Each number is 128 + 24 x the weight over its row's rms, rounded and kept within 0 to 255. Layers, rows and columns count from 0. Numbers have three digits each. The size before them is the row's rms in percent of the matrix's.

# v: layer 5 attention value, 192x192, rms 0.254, rows 152-166, columns 128-191
# o: layer 5 attention output (transposed), 192x192, rms 0.224, rows 152-165, columns 128-191
# q: layer 5 attention query, 192x192, rms 0.167, rows 160-191, columns 128-191
# k: layer 5 attention key, 192x192, rms 0.161, rows 160-191, columns 128-191
v152 096:127143147113117112146136149169132116133126134130142141067128126092126119129137133092162099093104137143146114158116088111123059133130149086112146144151149157077148136099115132146085166108158123
o152 092:143113147145132100114075133148120173101123119118101115128115137131094142116138160136145163095104150118112190112112168143099129136115137139143136140134116059117129111136106176130111141133143131
v153 094:144103119156154171136107126117143127123139172150154150122146134127138192138175116143136141145101139127127098132119148155108119161093102133098142148133151135129088170115126117105119127072128102
o153 092:148134116147111138137157161098157105125130129171134156152116119087147137100081151123149146081156081151118083137147113099167152116135129123075123125149127111135114134104106092125120099143099087
v154 086:141118177111103123144138125167143099098139136141126152122131079173112107161162109114115160130162130122107144102115126119152160110144124134144123101105083157151122164145084065130148151136112136
o154 089:164142148137121147126174092086146164142115127131112126145102165065104114168157086181174111123123114142124120127132112150111140136116121144156081115097062104129094124129148133157148132126134169
v155 104:103130177168134105114136122122152136149129128111164140113117138116119143137110103128143078195148094107141182110124117136178109112101118116164111072160106110114122082146127125198143118140114125
o155 097:145098089122116119171140109091116092147140158154125137146119121106108134142124115084119102109176099124157115133117168071106183095088125158161100140137138109161139110110098117124109138120105130
v156 090:112109145139116114115126111153122140191175128148174133101151109148156130106145089090140165166157146158157136088125111120085109099113104107134114093119135127122139122089168070187116119096134164
o156 088:135134138136118102120146079135147121112141112109065131125103122094138122112116123093145128151128117117124145118152167136120129115114122117098148116141084138117082127152150132129155081118134097
v157 087:123117119111149143136127138125144124133119094131085088124119118091130100109129095120103102144119092144152131120099123124170113115130143103171153118083126125120166164128140125166157129092111134
o157 091:156084115139137140129092086142116125101138123125135147129101114139132127102144155067114076153116147124124126144135142123125134116141138133145099111158102101092127134108165116090092142103152134
v158 089:137141163152140130153147105162096153130129119161113083147138141167150144129106107155094159140131084123122129079134130122142105156177128119120148136145122110096117131143126104190148164127101113
o158 087:119110127163151161106167097126123146121166152138130101121091116075099135109105142116135120151147148125168109156129094122134109147160101110131110101146129171129125140140131141133163120160154141
v159 097:110148128130018096128141133101170128114147137136150138101122135104133131172167137086123150096101138135126138179114155098112080130101135105144197154127167115121098131147125132117161140120122128
o159 095:087091111132141137150103146110162137142090112094103114139088098095148119108119137132143125122141103156143139155134134095143114144182094124102183086099120111127128092125164143101103113135131145
q160 091:116158137131112139127097101100158134136126143139137115124151144108167138140175101146150124077179161134107138148081132175152156139110090126126181155128134112111122109076163112153085143105140132
k160 089:151123066174143141132117145117126115095114128143125125150148121146124151125153134091121143142167111137134134098185174130132164089107166113070094093125159131124121147134115142136149129148104121
q161 113:101115147136119097091141141110125165141139069167126154110113152139111139113106160130125131124138112158104105171152172141116123147132135143112154116111104125111137154140134107144100136172129121
k161 088:195143159135092128106124161117125135113121123101121138113170159130135133144130138160119139153096115108118145130096081119150121151181114123162094128135173114101101086111123117107132109144155122
q162 085:142123123086168108097159098130100097112131180138096103125133123096094128127167118131111091082078158113168130120098128122120129122134138118128136127117127122126123117062115159183152128132145160
k162 095:130101063131095099142131152094112137148130105109106116152098137152132121132136133125143119097155124134149120103168168134116149093094128140104123115131122160151160154117104131132152103153092143
q163 084:103157158166144113131115143128132129168135105122151107138100157144135109154178076114152130090173136154068164150105121159123172140099147134147156139135109123099122150149133118116130148149115151
k163 064:143134127130108095115122124117138105136107150111132120139129188119154132128149145141128132160125123109167126126114108162108125107171101101084089105158128100133087093121135135137151138130107147
q164 068:179140152116129148172171097119131117135109118129120140134168099117127155125147092130125137087126160115180130106120136100107137104094142103126132102148140075146171087088130154132114123092154145
k164 087:124113082165115090129130158081115134112125097116110113165101141142116114138144111130159138118163090127128123097171148124104163080092137129086123148114120154129154145125097127136144110107108135
q165 099:120144130177096138136118142148156155183146110128158147141108123130122144157121096158156134122172113200059140138163092173172115136148104177145131119139118132109140138174126129102151139114098086
k165 083:127131151136147142136119082152124141151103141149147138096141158083140097096122135130109147145084146136115135154077105116136096168137113126133123133125128115130060110099151137138128150113171144
q166 101:148111121071159135151143112128150167111118166095122152103159103133132129109101095130081122101046112123147102117109130101155113143108120105097117142153142116159104143106147102160147109095156116
k166 098:149122087171153112139145153145107141119140118150098109154109123157109146155127117130123147110124121143161112136141175145139143105094133133142125162123159127179176157138122112123192127121116158
q167 087:113151126094124120145119121112125098142168155116110128114127132130070129108121123144123097136099126147103122198115138114133153095099133143199132168100154149121154140128117112167177133149103124
k167 086:116123135085111097108103183132167112136167134142135126137108114140095148103128127118106102137186108146155102124136146129087122119106117130148162126118138102094180146176115114142161164137090121
q168 100:115140128147113119125071126111147096100140178152158109137127140092155112107149133117168148142191113151094139144168100131153110169161127146115146134137103151115119135172126114092092125120127116
k168 108:087117153130150175133122109140153160187135142137145141124158139080170138093108092122119141126085145140095142147083141118133103132161133163134099095124103140088092099103115126100107143141153132
q169 118:178158138090136126120112085129137140086136101145126142114151126146146098102133158119155135136075124129103115116118093140194077147129174098112108154094129084145091127108173136152146108099164147
k169 076:176129112149113127121179142156127101139133125102118127146164101142141148165115139162149084150114119110108118115160136123167122123139125110117125106157094131109101157092098166117125131136112110
q170 107:193109095085138133135144122138141145129110133104114109100135115115112115122129131110100173116060135097147091076138141097073123112084133139113098136160146110181136111070107135135111109112165127
k170 107:122095100140152104190118165116112100139133122138095082162088131149135125158134142102155141110145145138162138118144207108095136093112152128151127130140165142112141125114119105125180160108114131
q171 086:099155100123114099133133158118091107124119145119157120154060098137166158105126142129188135158142120131145116145108134103138112140131115154166184142117155166085143146151145128127127112158112107
k171 085:113156106098125090128118107127158108133136130145106076139134127180053152132125141107118137137139128125161106131127105149158117104123130134119141163112111103153113135165093158121148109114093129
q172 106:086123188103103120069164144129121116165123088142114160155094124095116127144153124123130171137162124157134128083113144190133132145109126140171157178144105116127110106161130095122131133106098121
k172 112:121118151110105155147150111142099111172095103128115136140115119103094131141126100161112110117141136142156129202121080176136148157143134118131152120145117128153091117110076094109127186135080119
q173 118:136178108112167153134100138137075174107148116146121114149128152131130188122113143130124143143117126130125082139121106125124143116105140101139036129118135062114161139118173130139149116106139122
k173 101:174147137100124134099134130134122069074127148121150160102109102143095183132142140135148110148111145143128139161157105143108123097109145114073153162088115120093134112130114149136122115150147116
q174 119:127115088110158087134145110118089140070119128130121083131111130136125134157104138135114095127048134101151108134143130095162125174173127114106130168086123113142098105084129120138132105180155102
k174 117:130133124127107081141122120115150145127137143115104117138094095191100131132114152119119120142098153110103152072164102135121145111128145121076108151114133131117173129123176135138153084148144158
q175 099:061107086133179107114113133138098137149148120109108116105126092167119115139122121136118102091139119137125167121137140175117121139108102102146109134187122107120089124117081144106094147103095113
k175 098:142119169101093108173135141097117149151133112135146116157083154160133139118128150142122181125068110149181137163111138172119141132132131134118096181164117148153147148147143173126152110125122113
q176 119:096114165127110122158141114087097116112140144162115148116138131104168171133140145128141083143113138120100141151132144133125108122138124133101130084138102175123130129175082131102144149119128118
k176 101:182182124143137117105131098137149167117152135122100143137107153124175137162100111118176144146163087084116119144113115099146189090171119143099132111108122152129102132143135122142115101134104115
q177 115:185125165182125118186139089148138152117148164128121119131135093115113132132118172121076123103126085108122129095126094091150132167108134121078134130085089108096126123126150146105114076087107150
k177 108:151155133144137132119129113123149161083128161148126150133120154132123146100108113119113138120163142183137119090134105138118119147103101104110101115109123127143147099128175141144136099151111131
q178 108:080131161157066121145093122152143120152135138096156095132116113112120106167113131127125132172137113108146162103145120136109132131122135138143095129134134117122116151180135070096126116097157135
k178 110:083118154133154151158161136146139114111078152129183118143126125092118117122134104140158109130117144120127116117109138130141095128184151134153134094187103123108101096136121158153105143116120120
q179 107:115122130131133160136144115143110053144173112107108109094152129140098063099136106148199142144112127163151136138132127108125182154103144105124152098127096111104156149140142162113165155143142128
k179 105:118139123140117127163109130135123124118109156132144129123139156128134115099144121144108115150104131063134133136099158154135118142152141173110113116118089133100148129146139093125110132136184109
q180 103:136181102133083132132127159132114158150176107150115139128136075097153157158098107118117127113142132147098166151117123132156136144116119155125098107108102150104159147121134156122130098144079133
k180 098:099128131135166111116148130136131116099109114156110122098107168134182104157108133139140085106135118132169098154076124121113123131132100155117135134068112126164152167151129119132098146119098103
q181 106:112108095147122138166123108118094116118110090128104108151101139117131163122138106122155116111126138152161141188131125127109083144141110111142200148145126175138125103187091126099134136143103079
k181 113:108101123122145141147125132123137103155118153121073140124115163117156118141103140126171124111140124098164123134092173113107141140150087101122182142135124120123126126133083159146087162120107123
q182 108:090158138150177070146131148168103126120159126121149144153107164151120167151116155105191135137108125141111127141150149142075126101109117127148107118090092107121129169114113115136141092156144108
k182 112:106139136101135096148111122101128105123159167146153155090106136140122179130137146140119109181138154102117132077157135110168119124089143146119138127131110098102176131133139130133106091118146158
q183 107:098097148124119108145114084145140119148126147144143130118159114086142125102145098150107135157122128121066133042135132145139105152128177080129137138125092118091141093129133097125130116124133133
k183 103:160167142134122123120132115135139139103064116125157121141138109161116115153128104111099119174140118110121139129087090139153164150125124109137117140122146096126101112125154101150132166155129122
q184 103:130156136119133143144137144137111121100151140129162157120123146115093119132159141140127140118080120140132127151150111119104143129131152133125071109081084161103098140135119129117164152122117102
k184 097:091148169141142124123149115114130116140136130136117121125132130141112133112139157140136149131120148145127156127149164128099104160093112101113113126108110113116138109106118108122121139108140141
q185 101:105116103158144169111146107116117117140115141151094072157132122140098126132167145117109079116138118153193112144162128147124116110168156107139162146157108141083121120126081133120164131071146166
k185 100:179144143149115126139149156143109134140136129118149180157135125109091101142103135123094111102102105120123117151134094087102187106121141102139115159139107150121109132151123147118099143169113160
q186 095:157158084133117125108129115143143141148150119133130130096117120094136142122129110100160144102164133136144112125118128146111136130160098101163112125117139140092077160108099154080136144140092165
k186 116:118164125142159145142117122136105142128101093100146099104130164087158136137125144112150104150085143135126113145131155076106120110138158125104101123146131156099156105144096171118119120096142173
q187 112:145136159166146169158150141089109052111107115109121128098124142149114155150100110096161102158129131112125142159134108125149108141179143150119131096130092111114143110120140133098118126161143099
k187 102:135138145111096117098099140140157090094153132116143102102133110130123110126086130127112106160123114119116154117105120116088113150126147124139101132058105140095141076140148110150147086120113129
q188 113:114095085159179079186122151096161144124138137154155109073113109160156115129152094136159163106120156130159190107157160136149098129125099145141148125147128157114145118124145171111146142103139130
k188 112:095156155136142117142098114112117115107094131082148161145142108127130177115119111117190118153095157051074162146160172090101115144120133158102094099125104113147145135111122139132132118123129139
q189 112:133098102078123161132129109136104082083100156101083064118068122139128112115130143138075093128135104099144117115125094077126134139151126125164108143165092109145122135106172130118162129108121134
k189 103:114141127155148105117133115107121114132138124156112093124151090136104084116104116084181149129083171133139094080170146106160111147108110122098139146149146149104137135173123104112133112115174095
q190 110:145116085144130132132114146114162148171142095145090090114117150143126113110144152122111115139114182098112124180136116139144100140115099124070155175148136146095154133143168122144143112147148100
k190 115:124102078141138095144105073134140096059103114131144133143132128167107106138140123130143121091128104105096117101158148139074144115100139128157151160100113090139120119155128107168148095150147128
q191 105:135145113093120143143098130131132100161114129112125138121155074141153112125134125143167148162188109115088145111108106105124109127092148146090102117112131108146180167106135144094184124132159122
k191 111:163152102138120108120141139157157136086127114135151119146145157159106134151119112108117160147154118198074139160143119139141130106105160118130143119151152108114144148156174114151103125111138097
v160 101:125119119148148088118126132136128104103130135166152143105114154084134144158133141152142168150159107159112117183142130095133115118120128127087158149139183121177100117087124092136103175125130132
o160 101:084122192088122084116123112113133136135112136187149146106109094094174136075112119147101088139113144142123140152132147123116167118127119129130130104116078163131152091117163136163139158139138147
v161 098:134109123118172094091149129132124111098143169106128128070155123117136128166147127142116139110172142164117082088134158126112147151125121159137109148115089122128129129152139165080154134143116107
o161 099:143147144114099141160137131124144153126140132134161144114096126118128149117125147123135121082109124137111101144136152123141130101142143138180077141150114106157110114116131116139132161120107113
v162 095:116134098143155110132141083159145128100179065143153130124102103155158106175150116115143156132130147130120132138143090106098121118150132117138120134157111125113139123110178142119149161137116153
o162 089:079108142125115125126093103142130130117107131125189094107154156133071144092116080112104138109093104133131121130103160150116143123080183111075072122178192160167112136103127072105137122136157104
v163 097:103117107146154130119140118099124111125134141130135115095128148151114144108100179167087116106131162152118142144172121141142193148123114138119111110106177121105120157136157126102142126160102113
o163 091:177149150120128123110128138172142151132115126144193109153154152159113126145108141129168133182123101114116093119147136120149156110126108125115092156131122116117134145143148128167135115100098124
v164 118:148149135161120122138157133131145140160135113126090140123140113193119143172160120096120121109134133093119049090103130103114120144159115123124169102113194138127154151156106154120156130113165163
o164 106:102137141094167106115103124082163124173111125128147106111147083142131128169076128126099145116143157108154129126132125142125107091101073078133139113173083104123191140133125114083118176107125124
v165 107:129104076148110121141127115122112151119134161095150114112112111116134108102185103156127117145129121090111093086161118173173080160102102098133152100146091115110133102158153141149131133087131162
o165 099:157135166129124138124102127103117123122127103146084107136083137125085110145122113127095096088126135121131138146123154098139118151089123132114111110132138162104076171121120129131116131114090108
v166 095:120155115142087081124123113132164123118119125128106124117109128154100138118077152141106127108086125126114074112097128149141124144124134156093164132106173147125127132119136146112139122135127135